{"hidden_size": 128, "hidden_act": "swiglu", "norm_eps": 1e-05, "rope_fraction": 1.0, "qk_norm": false, "init_std_down": 0.00366, "learning_rate": 0.00406, "beta1": 0.9, "batch_tokens": 65536, "max_seq_len": 256}
Each number is 200 + 20 x the weight over the matrix's rms, rounded and kept within 0 to 999. Layers, rows and columns count from 0.

# layer 14 attention query, 96x128, rms 0.0775, rows 0-63, columns 0-31
197,205,195,170,220,193,200,182,171,196,227,195,197,222,184,233,194,213,211,195,187,194,201,170,194,213,190,190,188,197,200,200
215,196,208,185,173,181,203,224,209,188,171,198,182,197,203,193,211,205,208,229,199,199,204,229,194,174,219,212,214,200,195,211
224,189,223,191,179,209,219,218,233,220,183,226,229,160,194,184,209,206,202,201,198,195,202,218,179,173,206,199,219,202,182,194
204,183,191,181,193,205,201,212,193,203,207,204,225,206,207,214,185,192,207,196,208,199,197,207,186,167,207,217,193,197,188,212
180,218,195,211,215,221,226,186,175,207,213,190,184,197,218,208,217,201,193,187,205,206,215,199,211,217,203,195,167,205,209,205
201,187,198,200,219,217,192,206,189,181,194,211,237,186,183,207,195,206,189,195,189,205,203,204,195,203,224,194,207,213,215,168
197,190,197,169,213,203,188,184,199,204,207,171,216,194,201,185,216,166,172,215,203,221,200,217,198,202,234,202,204,193,170,197
218,192,151,223,226,214,214,175,203,222,181,207,215,236,161,192,179,188,186,177,197,213,183,168,248,200,168,215,201,210,210,197
202,176,187,232,239,228,210,175,206,239,203,216,211,188,201,245,187,172,194,211,168,195,203,202,249,223,203,230,189,244,208,206
212,204,182,209,226,214,235,199,194,207,195,201,168,203,212,189,207,214,210,222,143,205,181,208,209,171,191,203,197,160,205,213
199,182,192,216,181,179,174,174,188,231,222,181,171,237,225,174,212,181,214,195,236,242,180,207,213,203,209,182,257,214,220,230
203,204,199,205,207,172,210,189,208,186,199,216,222,203,194,188,206,177,254,207,202,196,198,210,219,177,193,205,175,220,161,182
196,187,183,194,184,227,182,214,212,200,183,187,218,212,206,162,204,222,188,209,179,195,214,180,182,202,231,177,232,203,166,190
182,223,182,162,173,192,192,221,156,167,215,188,196,176,197,195,189,175,177,220,182,209,197,184,172,250,203,167,211,197,150,174
212,210,168,197,175,191,185,155,219,230,225,208,208,212,170,197,225,192,197,259,193,239,190,167,200,194,176,163,207,160,204,187
172,229,239,205,230,237,248,220,175,199,223,205,204,188,220,210,204,167,175,151,181,211,200,223,230,234,214,231,212,252,227,187
184,229,206,199,212,210,190,223,225,211,200,170,196,202,218,205,191,187,195,224,209,212,203,202,208,215,206,198,217,202,204,205
214,191,207,192,201,198,203,196,208,211,217,198,203,209,221,197,183,209,229,197,217,182,200,206,173,189,208,210,198,174,209,203
185,179,200,199,226,206,190,197,190,213,207,191,175,193,196,194,183,186,217,190,186,193,192,208,218,222,190,180,206,192,220,204
179,204,174,198,224,207,204,171,197,190,219,191,213,191,188,238,172,191,163,211,198,189,199,183,206,234,193,205,198,174,210,182
180,202,222,180,185,226,215,231,191,178,213,195,207,206,207,176,205,178,193,196,187,196,209,204,220,206,201,191,191,210,186,181
198,217,218,178,177,167,199,205,237,183,173,193,188,182,211,195,220,190,222,177,183,180,180,245,151,170,188,205,189,196,177,206
198,176,176,241,194,209,208,224,207,205,239,202,210,211,155,202,194,176,165,218,193,221,228,157,213,229,207,149,216,190,236,193
195,197,199,181,213,234,162,228,203,205,205,190,212,188,181,210,165,258,191,184,182,186,227,187,202,245,181,180,192,172,240,210
198,230,211,187,204,201,176,170,215,204,177,173,201,189,222,180,207,186,200,179,166,198,190,207,205,196,184,185,180,199,165,181
234,234,194,202,191,176,190,188,204,197,181,233,210,224,198,189,223,190,184,202,189,206,204,204,198,157,210,184,214,202,179,194
187,214,191,230,174,208,198,194,197,195,232,199,180,198,191,213,194,221,171,172,180,190,216,163,194,217,213,169,208,232,152,206
208,204,199,217,193,184,196,203,251,185,218,238,172,204,190,255,231,204,239,153,197,218,207,214,174,216,206,213,204,187,221,164
203,221,213,215,189,166,221,220,212,202,207,203,213,207,225,185,218,181,160,200,233,202,189,230,225,195,186,218,220,195,148,212
212,178,188,186,234,177,237,189,213,181,184,206,181,224,188,185,147,172,210,181,169,246,224,227,210,200,190,218,189,186,158,203
188,237,189,197,170,201,216,182,220,181,210,198,148,149,168,182,202,171,214,208,232,193,241,189,211,202,193,186,232,215,170,201
180,212,149,188,199,167,187,194,206,173,218,202,219,173,196,213,192,224,209,181,226,211,221,250,196,204,231,184,184,224,210,212
200,192,195,219,198,194,200,199,205,218,220,185,185,162,207,193,192,212,200,196,212,213,191,206,201,216,208,216,198,190,209,203
195,187,191,198,201,233,200,192,172,190,216,217,213,208,205,192,180,186,193,202,209,189,194,202,215,219,190,181,195,212,182,190
220,217,200,204,200,187,204,176,210,212,158,174,185,195,206,195,227,175,202,214,207,214,196,174,193,185,208,225,223,204,198,205
196,193,197,196,193,211,199,188,213,207,205,191,181,182,196,172,188,186,197,210,195,236,176,195,207,175,192,202,209,215,195,201
191,231,198,189,208,200,196,209,206,194,202,217,197,211,201,203,202,212,217,202,194,158,217,207,215,230,205,214,201,180,205,184
184,185,172,212,192,185,182,203,199,180,204,179,178,207,195,155,198,200,200,199,210,166,218,192,209,177,213,210,204,209,223,211
217,182,175,198,242,234,175,197,223,211,205,208,218,203,151,196,159,197,187,195,184,184,202,232,191,198,207,153,205,165,200,189
215,179,144,171,233,219,202,201,231,214,201,203,212,231,164,219,172,191,202,184,170,187,195,224,195,190,225,156,225,160,210,203
205,209,210,222,204,221,198,212,170,205,206,189,222,212,214,189,215,179,190,179,205,195,200,203,190,189,180,216,198,181,182,215
251,148,188,212,202,159,134,168,209,195,206,191,207,209,209,211,189,220,190,236,178,226,225,222,189,218,216,191,205,228,168,198
246,245,176,234,176,224,229,189,194,225,236,197,185,196,214,192,216,187,228,169,184,175,208,192,207,165,164,188,195,227,217,260
169,253,191,193,235,230,131,198,224,170,218,201,201,191,207,221,194,205,221,172,188,181,228,191,220,215,189,216,192,234,256,206
169,219,229,189,195,220,186,152,169,234,213,155,210,157,187,188,181,201,202,208,240,197,190,211,223,191,193,215,165,221,184,242
230,134,235,239,189,193,181,198,186,210,255,225,179,248,213,226,217,191,143,157,200,213,219,176,207,217,211,195,246,235,252,247
172,219,189,225,185,211,236,162,159,178,202,189,184,170,204,211,134,210,208,179,172,272,210,178,187,216,164,194,231,223,243,223
202,244,239,191,211,182,178,204,205,216,220,209,147,205,221,148,245,234,176,223,199,205,205,178,188,150,215,205,228,235,178,164
205,182,202,221,186,203,181,191,199,187,199,210,200,219,185,205,180,202,209,204,209,188,214,199,198,223,208,166,196,204,198,198
183,197,195,194,197,197,222,228,202,192,208,206,225,201,220,216,212,226,214,197,215,178,224,200,197,207,180,185,191,209,196,213
215,182,194,198,207,207,220,176,175,191,182,204,193,207,189,170,191,190,176,208,186,199,205,217,209,208,190,202,204,223,213,185
212,179,203,198,214,232,173,200,192,191,228,216,219,208,190,197,177,198,196,195,202,199,203,205,213,217,178,194,178,197,187,191
197,237,183,198,178,157,208,172,219,192,159,176,174,180,231,203,226,195,200,222,206,203,207,173,168,174,232,237,226,213,189,205
199,193,204,183,192,186,240,216,199,200,193,208,196,184,217,201,214,211,208,185,190,208,201,210,187,171,196,209,217,213,189,211
209,204,200,195,218,183,197,200,191,191,194,191,188,214,199,209,196,216,217,204,186,192,203,216,185,202,215,179,193,187,211,206
183,206,242,222,178,187,207,215,189,180,202,179,183,166,235,225,217,200,210,198,210,237,200,183,249,224,205,234,180,217,182,195
213,162,185,219,181,220,225,182,242,210,167,247,192,219,171,183,193,150,166,168,178,221,191,184,229,194,191,241,245,200,198,174
199,182,217,188,155,166,173,174,199,163,253,174,194,197,276,212,179,231,248,203,168,162,194,172,171,191,210,162,196,227,197,284
253,185,195,209,182,224,229,185,203,195,193,226,198,237,214,205,195,229,222,209,258,153,182,232,140,198,217,223,261,224,185,188
174,181,193,221,210,234,223,168,184,227,258,197,188,177,212,213,249,200,204,204,184,206,183,181,234,214,200,174,222,185,222,212
201,206,201,197,209,197,246,202,208,147,193,210,152,226,245,203,195,209,142,191,172,190,187,226,216,204,253,192,207,230,262,176
208,149,230,197,215,184,202,221,143,186,206,152,191,228,196,189,162,227,141,206,230,198,135,89,223,248,189,206,199,250,199,164
167,176,171,235,179,180,250,183,251,219,196,161,211,211,252,159,229,196,186,199,219,138,162,211,217,178,211,168,207,182,175,247
154,177,198,188,224,141,191,198,252,175,176,175,208,168,208,192,183,156,196,187,160,200,181,280,251,195,243,208,171,211,194,195
# layer 14 attention key, 96x128, rms 0.0817, rows 0-63, columns 0-31
183,187,199,214,217,203,211,206,194,199,216,204,218,198,201,199,190,193,183,166,189,193,191,209,209,190,220,203,200,213,202,183
229,195,173,212,188,202,169,187,198,229,187,193,207,193,196,158,213,207,202,172,216,217,175,216,196,204,202,204,183,178,202,206
220,220,197,223,192,170,178,193,223,222,175,174,180,198,199,186,225,215,214,199,196,211,168,217,201,173,192,188,176,177,188,201
210,188,219,202,194,202,201,206,204,208,194,194,188,179,223,182,211,199,195,199,173,190,196,194,202,194,204,204,204,198,199,200
197,166,206,232,189,209,193,217,176,203,226,206,203,209,195,228,204,212,175,189,169,194,215,176,218,230,205,197,221,216,197,216
205,239,201,188,167,197,193,193,181,178,189,167,229,221,217,202,213,206,215,236,207,216,210,210,184,175,172,204,210,195,191,185
194,212,185,231,200,226,203,185,194,170,210,240,181,226,184,207,201,194,221,168,213,205,220,178,233,231,186,204,201,231,176,183
191,201,215,221,224,228,204,186,212,196,206,223,164,210,206,211,197,147,194,156,206,178,195,186,249,258,188,203,217,234,198,187
204,211,191,229,203,159,198,189,229,231,201,209,171,199,191,174,207,178,183,195,202,164,190,210,200,183,199,203,213,190,197,172
179,201,207,199,233,181,205,185,195,208,232,167,188,187,190,186,160,242,191,198,195,226,194,215,202,197,190,205,163,227,151,215
166,223,219,201,205,185,168,207,184,193,201,178,246,191,176,221,222,184,224,209,171,196,222,180,207,179,156,206,167,194,206,200
140,246,184,200,210,193,175,171,195,181,217,203,213,215,176,199,212,201,155,213,222,198,163,197,186,210,199,238,187,198,194,197
210,195,174,172,187,218,180,200,212,232,193,173,189,195,221,188,187,209,216,184,226,231,190,226,183,214,243,213,220,189,180,184
184,197,227,229,229,206,209,224,216,218,195,191,247,185,159,156,165,191,209,194,196,205,166,206,199,243,206,158,237,192,195,186
211,212,193,247,167,188,183,230,238,233,188,220,205,209,176,229,194,211,222,202,183,205,225,185,171,186,223,197,188,163,211,186
200,189,240,206,227,185,203,195,220,192,198,184,145,179,189,166,210,185,263,196,235,183,181,224,225,217,190,220,165,223,194,208
202,172,207,198,192,201,211,200,187,197,225,217,193,199,195,221,196,203,189,189,243,189,203,178,199,216,180,188,201,215,204,214
212,207,221,193,209,178,173,208,197,190,208,183,212,189,180,189,225,216,202,213,209,202,179,192,222,175,207,187,201,204,191,185
200,230,222,205,205,197,182,208,200,198,186,179,214,186,200,213,204,191,192,210,191,213,195,184,203,188,208,190,204,205,204,221
172,205,191,211,188,224,235,216,177,191,224,210,193,204,210,229,200,184,188,214,202,208,224,185,199,216,188,196,212,218,221,216
205,191,193,200,182,227,208,223,190,189,200,202,217,196,214,205,216,225,181,147,184,199,207,210,207,208,224,212,193,203,192,192
180,208,220,223,217,165,217,217,188,231,188,177,175,212,195,164,203,210,201,191,204,196,194,201,177,166,206,200,175,216,200,170
191,204,186,208,226,201,179,189,187,217,214,207,195,201,218,236,194,183,148,168,203,174,185,192,198,220,214,215,180,210,183,204
189,195,181,184,209,229,167,160,188,195,229,200,204,204,147,221,186,175,233,214,212,191,183,181,225,209,198,197,200,218,206,211
224,227,192,179,184,183,184,171,191,158,171,180,237,193,197,194,226,203,229,228,176,206,222,245,189,169,227,206,185,207,163,172
159,235,191,179,194,197,181,157,231,251,201,198,190,194,176,193,177,177,184,214,194,185,201,189,208,214,225,205,237,181,189,208
220,217,227,186,179,205,203,186,225,200,186,165,171,231,194,169,212,208,213,205,178,194,193,189,192,187,184,194,198,196,222,147
206,161,231,216,183,175,214,201,241,169,199,219,191,231,184,250,214,178,210,154,222,219,204,231,204,216,192,184,187,219,180,193
212,240,160,177,202,170,202,169,210,209,220,198,206,172,173,193,226,124,201,204,210,185,194,220,213,190,207,200,217,224,204,203
215,179,174,165,219,216,184,214,239,175,177,217,202,193,177,203,168,210,197,210,203,238,186,233,195,228,164,220,235,200,151,181
172,230,214,229,248,208,211,210,221,222,168,218,163,219,189,161,196,190,235,226,210,184,205,212,224,191,218,216,219,221,217,182
206,222,152,195,208,232,212,211,199,210,208,159,212,203,203,216,156,237,164,207,194,202,231,233,190,184,215,195,215,194,214,215
213,216,215,209,202,187,218,177,215,200,188,216,202,199,190,197,163,211,196,218,217,208,191,213,188,178,206,202,188,199,196,214
191,197,208,204,211,194,190,191,190,196,184,202,188,174,197,206,220,202,210,190,195,206,190,186,199,208,196,212,208,191,205,207
207,200,204,193,198,186,227,225,189,190,186,195,212,206,197,210,211,206,197,191,203,199,191,191,156,201,197,215,187,201,198,215
206,200,217,210,194,185,192,203,188,199,192,215,193,200,209,197,198,232,209,209,190,202,229,209,182,205,191,194,218,192,232,185
189,224,196,209,202,200,182,206,186,201,216,188,211,199,200,222,192,178,200,196,205,199,204,189,205,202,192,197,192,183,191,200
200,209,204,192,175,187,201,176,191,180,200,189,192,187,216,187,185,188,215,227,203,221,208,190,195,191,172,182,191,205,203,207
204,140,165,190,245,233,224,184,213,252,218,210,201,185,183,214,186,197,185,203,185,223,189,201,232,230,180,184,201,201,177,211
201,175,170,211,232,248,241,213,235,253,213,193,187,195,187,201,189,205,200,214,198,200,199,195,216,212,182,161,217,222,187,185
168,226,174,189,177,206,223,245,161,174,209,183,190,178,201,204,186,218,209,245,152,193,199,170,190,161,179,145,200,211,244,213
236,221,179,244,196,180,206,172,239,223,213,216,197,194,216,192,172,219,178,195,214,168,250,228,233,169,236,234,201,223,186,198
177,212,194,209,179,214,193,189,188,207,157,216,202,220,180,141,189,209,205,194,206,246,171,180,228,230,270,189,218,225,221,208
182,203,221,191,202,194,217,161,158,168,198,193,199,236,208,175,177,156,201,192,145,168,228,195,193,192,237,198,163,230,222,200
169,233,208,217,209,210,230,165,209,179,213,195,242,139,203,207,196,199,171,217,211,161,184,147,205,214,179,233,220,171,227,184
183,202,221,227,209,160,235,198,235,203,207,201,223,259,224,183,198,164,238,238,204,172,164,199,175,233,191,196,185,236,229,219
217,246,185,221,231,228,177,197,218,125,201,149,202,222,181,182,177,194,155,171,207,215,218,128,196,192,202,158,223,213,213,214
193,237,206,191,206,238,176,207,168,215,194,189,191,152,173,213,217,163,219,203,266,215,211,145,223,171,218,190,192,212,190,194
200,189,216,199,194,205,184,219,195,218,216,195,207,198,211,187,187,205,202,194,202,207,213,200,206,185,190,210,221,200,209,218
216,205,180,193,214,224,192,193,201,210,220,214,207,192,197,192,209,185,189,207,166,205,200,200,210,198,212,195,207,214,198,174
186,194,205,194,211,220,205,202,193,212,204,201,187,189,203,200,210,200,214,189,185,196,206,179,183,195,196,222,211,200,208,202
198,186,179,206,195,203,178,231,195,224,194,203,199,209,209,197,183,192,190,210,187,188,183,227,199,200,222,165,209,191,192,196
199,219,221,198,202,181,193,205,199,207,199,183,205,206,196,189,213,208,220,198,237,196,201,184,178,189,220,196,186,187,217,197
231,230,199,217,207,186,188,182,173,191,184,176,194,230,199,172,188,226,210,206,224,207,229,180,160,194,194,202,199,200,211,179
207,219,189,188,173,183,182,207,152,194,201,169,203,180,183,201,178,206,211,228,183,202,216,206,183,180,197,172,187,193,209,207
199,167,158,210,192,226,198,207,201,253,211,195,194,179,156,196,163,209,222,246,187,214,229,209,197,207,194,134,207,204,169,171
172,221,239,222,189,247,233,206,202,181,219,200,192,207,186,183,187,173,178,219,223,185,214,196,200,222,174,199,213,201,146,155
242,201,175,191,151,167,186,192,193,197,179,191,238,195,239,231,207,223,178,257,169,245,176,192,171,207,200,188,163,164,205,184
190,218,208,195,149,223,247,189,187,169,156,169,202,206,232,189,195,194,195,192,202,217,203,218,191,194,185,222,228,250,209,195
212,227,209,172,183,236,142,241,203,225,157,183,156,202,214,170,232,229,261,207,265,216,179,175,261,192,188,175,150,144,210,202
206,202,190,176,265,197,181,218,188,182,206,149,142,215,229,218,204,201,203,207,228,182,233,253,201,186,211,195,168,223,185,235
228,222,185,181,173,191,231,240,251,219,192,168,197,222,181,206,197,189,208,182,191,138,198,198,217,176,140,189,198,220,217,189
224,217,177,211,185,208,209,175,153,217,215,184,179,199,194,206,243,191,243,247,222,168,203,182,216,147,177,184,237,230,220,214
225,189,176,222,224,166,198,174,196,155,212,215,156,176,216,171,224,191,166,185,220,210,184,213,249,181,147,198,179,273,167,191
# layer 14 attention value, 96x128, rms 0.109, rows 0-42, columns 0-31
206,174,202,203,201,205,196,178,185,204,205,200,166,213,209,178,182,253,198,181,206,185,205,197,212,206,199,215,228,200,193,219
218,181,207,268,210,196,224,212,199,210,204,181,182,203,222,194,201,180,172,198,223,164,206,196,191,204,155,190,164,187,182,227
187,214,178,194,240,178,222,182,217,222,218,212,178,221,188,204,191,204,212,189,219,241,220,195,201,227,209,198,222,215,232,177
201,205,194,200,194,197,188,215,204,199,214,192,234,198,181,202,187,210,199,204,200,203,188,187,194,192,199,174,172,192,197,198
197,214,215,200,192,188,208,198,168,182,202,210,198,193,213,187,198,212,220,192,193,187,199,199,196,206,168,195,188,201,187,186
178,197,181,213,228,214,192,196,212,211,165,173,210,176,229,199,221,197,181,195,205,202,215,246,196,193,188,224,200,188,220,195
176,214,209,204,206,197,206,213,194,199,193,206,206,191,235,191,221,206,225,179,176,195,168,196,202,204,203,205,218,192,184,177
202,213,194,201,235,187,179,213,192,177,179,240,164,177,185,214,171,197,213,218,222,205,192,196,188,159,208,206,195,215,204,188
190,190,206,219,218,172,201,244,198,191,232,216,169,209,217,201,202,195,174,211,218,186,192,189,188,189,187,226,198,196,150,190
200,198,191,209,184,185,210,157,199,198,196,193,176,187,198,218,203,175,202,216,218,192,217,186,206,216,198,248,193,158,190,219
212,205,184,208,221,221,211,200,196,173,195,185,211,221,188,191,189,220,179,189,220,226,197,163,186,215,223,193,224,203,183,196
187,170,193,209,163,219,208,237,175,190,186,219,192,201,191,208,177,189,220,206,224,182,217,181,195,206,200,191,177,222,208,197
233,186,189,196,268,194,217,172,203,186,191,222,191,220,212,211,196,175,195,222,200,200,209,200,197,210,201,192,205,170,202,218
157,176,217,231,195,211,231,218,192,228,212,183,201,175,203,200,210,228,200,195,190,180,212,213,182,204,205,224,210,187,198,183
221,207,251,225,181,186,195,229,192,206,178,185,183,216,185,205,192,185,196,176,214,165,195,193,237,226,212,205,218,206,197,182
219,201,169,206,208,195,163,227,190,189,208,191,215,219,191,216,197,221,211,180,199,180,176,185,193,233,212,203,199,214,198,190
209,194,210,198,178,191,198,207,179,229,211,203,192,229,192,197,202,205,214,193,210,182,216,174,202,216,219,193,203,222,191,203
203,188,194,207,209,193,223,194,206,205,205,228,228,189,201,205,228,204,234,206,194,175,182,190,192,194,188,198,192,188,189,234
217,195,168,212,208,233,223,179,196,167,187,177,201,199,206,208,200,204,212,186,181,194,215,222,206,217,189,214,196,195,198,200
192,165,179,222,197,190,193,218,200,186,202,204,175,208,225,178,181,222,163,203,211,186,172,190,179,198,165,211,191,176,177,182
193,203,224,161,177,165,207,157,187,203,185,209,206,217,204,180,206,223,183,199,172,223,182,206,201,189,208,186,212,190,219,221
189,257,182,173,214,200,207,199,198,188,215,205,198,165,155,214,188,206,186,197,192,183,240,177,208,187,197,190,201,203,212,229
173,201,219,181,219,227,205,188,203,193,213,194,221,193,174,199,213,192,200,188,200,185,194,202,186,199,209,168,227,198,214,188
201,182,179,165,183,172,195,210,177,206,188,203,182,189,177,203,203,194,197,156,215,211,174,179,205,206,181,202,218,188,171,210
215,202,204,200,204,209,222,229,206,221,195,205,187,223,203,178,212,193,177,210,207,186,212,187,166,210,213,210,175,188,195,191
218,192,194,190,195,206,205,191,230,190,231,217,218,185,203,198,207,158,200,222,185,178,197,212,182,172,197,199,191,206,207,209
212,235,213,205,196,221,199,193,217,224,185,183,203,214,177,202,222,170,184,190,179,147,163,188,198,201,207,212,195,179,189,221
203,200,214,179,193,195,173,201,228,211,162,176,210,219,181,187,179,194,221,203,225,212,198,174,197,170,193,182,204,203,224,190
179,206,219,207,198,202,210,212,213,217,191,208,201,229,196,178,184,191,202,236,223,195,201,197,203,200,205,195,184,226,213,207
215,158,227,218,209,213,204,229,193,181,206,195,194,207,214,217,208,177,198,200,222,210,212,212,200,190,226,196,199,181,220,191
213,228,153,198,193,184,177,207,185,186,215,228,184,219,197,195,214,200,215,203,208,227,183,218,189,182,201,203,219,172,223,207
211,204,200,181,211,228,218,215,212,196,188,196,179,200,205,206,193,201,218,224,203,189,209,205,226,189,209,242,174,192,231,156
211,184,204,196,178,226,193,178,192,197,210,167,197,193,177,181,193,201,204,177,184,199,225,204,191,205,182,204,218,180,195,168
205,207,201,197,164,195,204,219,217,171,182,252,191,197,201,204,228,199,226,207,199,207,192,209,223,198,243,183,223,192,204,211
174,178,207,215,177,187,222,236,167,183,206,276,196,170,217,191,212,163,207,168,183,186,231,171,219,220,185,190,233,152,222,190
197,246,233,162,154,187,177,183,208,170,195,211,203,213,181,180,174,214,177,226,179,215,201,199,172,208,190,232,197,148,184,237
184,212,223,201,166,225,227,187,200,185,221,203,178,202,181,219,190,235,183,206,190,177,208,201,204,174,200,220,179,214,226,168
172,180,177,222,204,215,222,205,212,232,227,162,199,184,184,224,205,173,204,174,180,223,231,228,169,191,234,189,187,204,187,176
204,186,157,222,213,156,217,212,221,191,198,208,212,191,212,188,214,180,211,220,176,209,251,170,198,200,234,179,160,191,175,226
224,198,222,171,202,196,223,145,195,237,196,247,216,171,199,215,167,199,216,207,203,218,254,202,224,181,192,179,183,190,189,219
215,228,205,202,185,212,187,182,203,239,218,186,226,251,176,230,205,192,185,153,170,211,199,181,190,209,208,203,204,201,217,211
167,199,227,171,214,227,187,198,200,209,207,209,189,210,179,200,183,195,161,219,185,178,215,214,206,196,218,206,162,207,228,185
179,159,227,209,213,191,205,204,191,239,160,183,168,188,197,200,205,209,174,206,213,221,206,205,201,198,213,214,199,205,180,216
# layer 14 attention output (transposed), 96x128, rms 0.36, rows 0-42, columns 0-31
177,172,182,186,233,187,200,188,180,168,174,206,198,200,199,198,187,227,206,198,198,198,186,212,193,204,175,228,193,193,196,227
204,229,197,240,205,175,189,201,209,209,203,203,210,177,200,235,191,171,136,208,183,170,210,194,208,213,192,238,149,174,203,204
187,232,190,175,192,180,206,197,200,196,170,210,169,215,206,237,213,204,202,192,223,214,249,173,203,200,169,199,195,190,221,209
208,180,173,187,228,216,192,209,184,176,214,198,185,217,186,204,189,196,210,205,198,189,193,196,191,215,205,190,203,187,155,220
203,193,180,197,215,183,198,197,221,180,222,226,195,182,204,206,211,214,192,206,180,210,177,211,202,175,219,198,210,207,177,192
209,217,193,211,197,198,226,193,185,223,187,230,202,195,193,194,190,197,171,230,209,189,225,204,179,185,225,196,212,190,278,169
185,222,196,191,194,213,190,202,174,199,220,188,192,162,234,175,212,191,209,217,202,207,187,214,212,214,217,194,250,193,179,190
198,188,196,210,199,189,221,197,217,198,220,223,205,216,195,166,185,240,196,203,192,205,210,202,181,196,201,202,191,208,222,204
224,215,218,199,203,221,214,213,195,158,210,213,156,194,202,255,206,241,168,219,185,233,184,178,198,191,207,225,195,179,209,196
198,216,214,213,217,197,206,189,236,191,243,184,178,206,219,201,199,177,181,211,225,232,213,236,190,210,216,215,193,213,177,211
182,203,196,182,222,216,203,204,208,198,215,238,193,203,182,183,192,192,189,198,191,214,214,223,213,209,199,178,206,202,200,194
217,206,207,186,181,214,246,215,184,208,204,233,208,193,176,192,185,223,170,174,187,202,197,192,204,230,225,210,195,227,207,181
197,215,186,201,195,182,214,180,172,148,196,218,232,225,220,211,202,213,207,197,197,188,200,240,199,198,215,224,210,192,212,199
193,206,213,223,180,186,198,216,208,230,206,209,207,209,194,217,210,192,211,201,185,237,212,217,211,205,184,242,167,215,171,194
254,189,189,222,176,217,211,226,190,184,193,187,208,190,185,186,209,224,181,202,217,173,213,208,185,241,203,211,181,192,246,212
182,200,198,214,207,166,194,204,199,159,214,195,211,194,193,210,176,196,215,154,183,202,223,176,211,202,169,184,205,159,203,219
209,190,209,223,201,203,199,237,194,215,203,187,178,197,181,207,187,203,186,224,192,170,202,206,202,197,195,208,243,188,161,211
184,172,191,191,210,153,211,208,203,224,213,181,223,236,203,209,213,213,232,176,214,191,184,176,194,203,177,194,187,174,192,220
203,184,183,185,182,178,203,203,216,160,169,169,188,204,199,193,177,189,210,180,231,171,219,228,206,197,225,217,193,213,189,216
190,204,208,210,199,197,178,183,200,228,216,225,176,203,208,227,165,205,166,220,185,208,197,198,189,198,228,210,167,173,190,203
196,223,212,194,158,195,181,130,209,187,217,209,168,188,196,193,193,198,191,203,196,226,183,179,195,177,179,172,183,184,192,202
196,190,190,177,160,205,188,197,192,169,202,189,216,218,216,201,189,202,187,224,195,181,201,211,242,167,206,213,210,206,197,185
175,220,200,215,194,188,131,211,184,179,213,214,199,183,192,180,225,182,230,210,208,216,187,201,175,188,180,210,210,196,226,200
171,202,214,229,198,204,236,201,206,173,218,222,186,198,216,203,204,205,209,209,179,171,191,193,198,183,205,187,224,206,142,190
208,228,202,203,198,187,185,244,219,190,191,200,230,180,202,188,189,190,178,192,183,182,199,219,200,215,185,214,207,224,221,171
192,186,185,193,195,214,182,218,223,208,207,211,188,198,219,208,227,206,169,215,184,188,200,242,209,181,182,171,198,180,195,215
207,166,191,215,224,189,209,217,187,191,214,191,215,203,217,213,191,179,176,196,193,192,217,204,231,204,208,208,213,168,225,250
196,209,204,153,213,217,185,215,188,195,202,193,193,168,193,201,201,205,185,194,169,186,201,180,190,204,196,174,185,198,201,205
203,214,174,202,187,223,176,236,202,208,194,194,208,218,209,228,183,199,163,189,165,143,186,225,185,214,229,209,220,211,222,208
200,194,228,213,180,234,183,222,215,168,213,214,184,195,207,195,190,253,219,210,188,233,208,198,168,178,217,200,201,221,243,208
206,206,163,205,215,189,203,149,187,179,216,209,192,246,189,230,201,217,217,212,214,231,203,214,230,180,175,194,193,204,152,182
184,191,215,220,229,222,207,214,190,188,189,234,198,187,216,196,180,198,217,198,207,212,209,217,196,192,233,193,177,192,258,191
179,258,196,191,173,219,215,241,204,192,195,225,203,221,183,211,212,165,221,201,230,233,197,186,178,182,189,169,212,182,248,181
205,194,211,214,184,223,206,175,183,217,181,170,201,210,183,166,207,241,214,169,224,231,236,191,153,197,210,224,204,180,222,194
215,243,178,173,190,217,207,138,229,213,222,165,187,183,193,206,216,208,206,205,207,211,168,222,176,209,218,222,144,193,178,205
211,188,204,232,181,227,208,196,211,199,202,206,193,180,218,260,235,205,199,167,214,238,197,190,212,192,221,190,199,228,251,229
217,174,170,192,221,227,143,192,212,207,186,201,195,170,216,154,203,190,174,200,174,226,213,172,184,199,174,164,208,210,245,227
204,197,215,207,203,204,175,193,196,200,156,211,159,217,211,230,221,218,198,202,204,111,215,184,196,189,177,205,191,209,205,187
180,186,251,201,179,182,185,210,229,180,175,203,200,224,206,185,206,209,153,181,212,175,144,220,189,192,181,231,200,229,231,219
165,197,202,217,208,232,173,240,196,165,210,160,194,192,199,185,212,197,195,205,203,199,197,231,188,185,179,186,212,166,212,186
170,160,181,219,203,192,218,225,179,175,179,204,183,151,190,217,169,209,224,200,158,194,164,197,192,210,191,212,171,220,206,210
189,204,182,204,203,148,177,200,213,201,208,206,209,196,197,215,185,189,186,227,226,192,218,195,147,235,146,214,180,207,196,197
214,181,214,221,192,202,220,212,197,186,226,266,230,181,193,208,225,177,203,199,187,187,218,185,174,199,189,206,245,214,200,195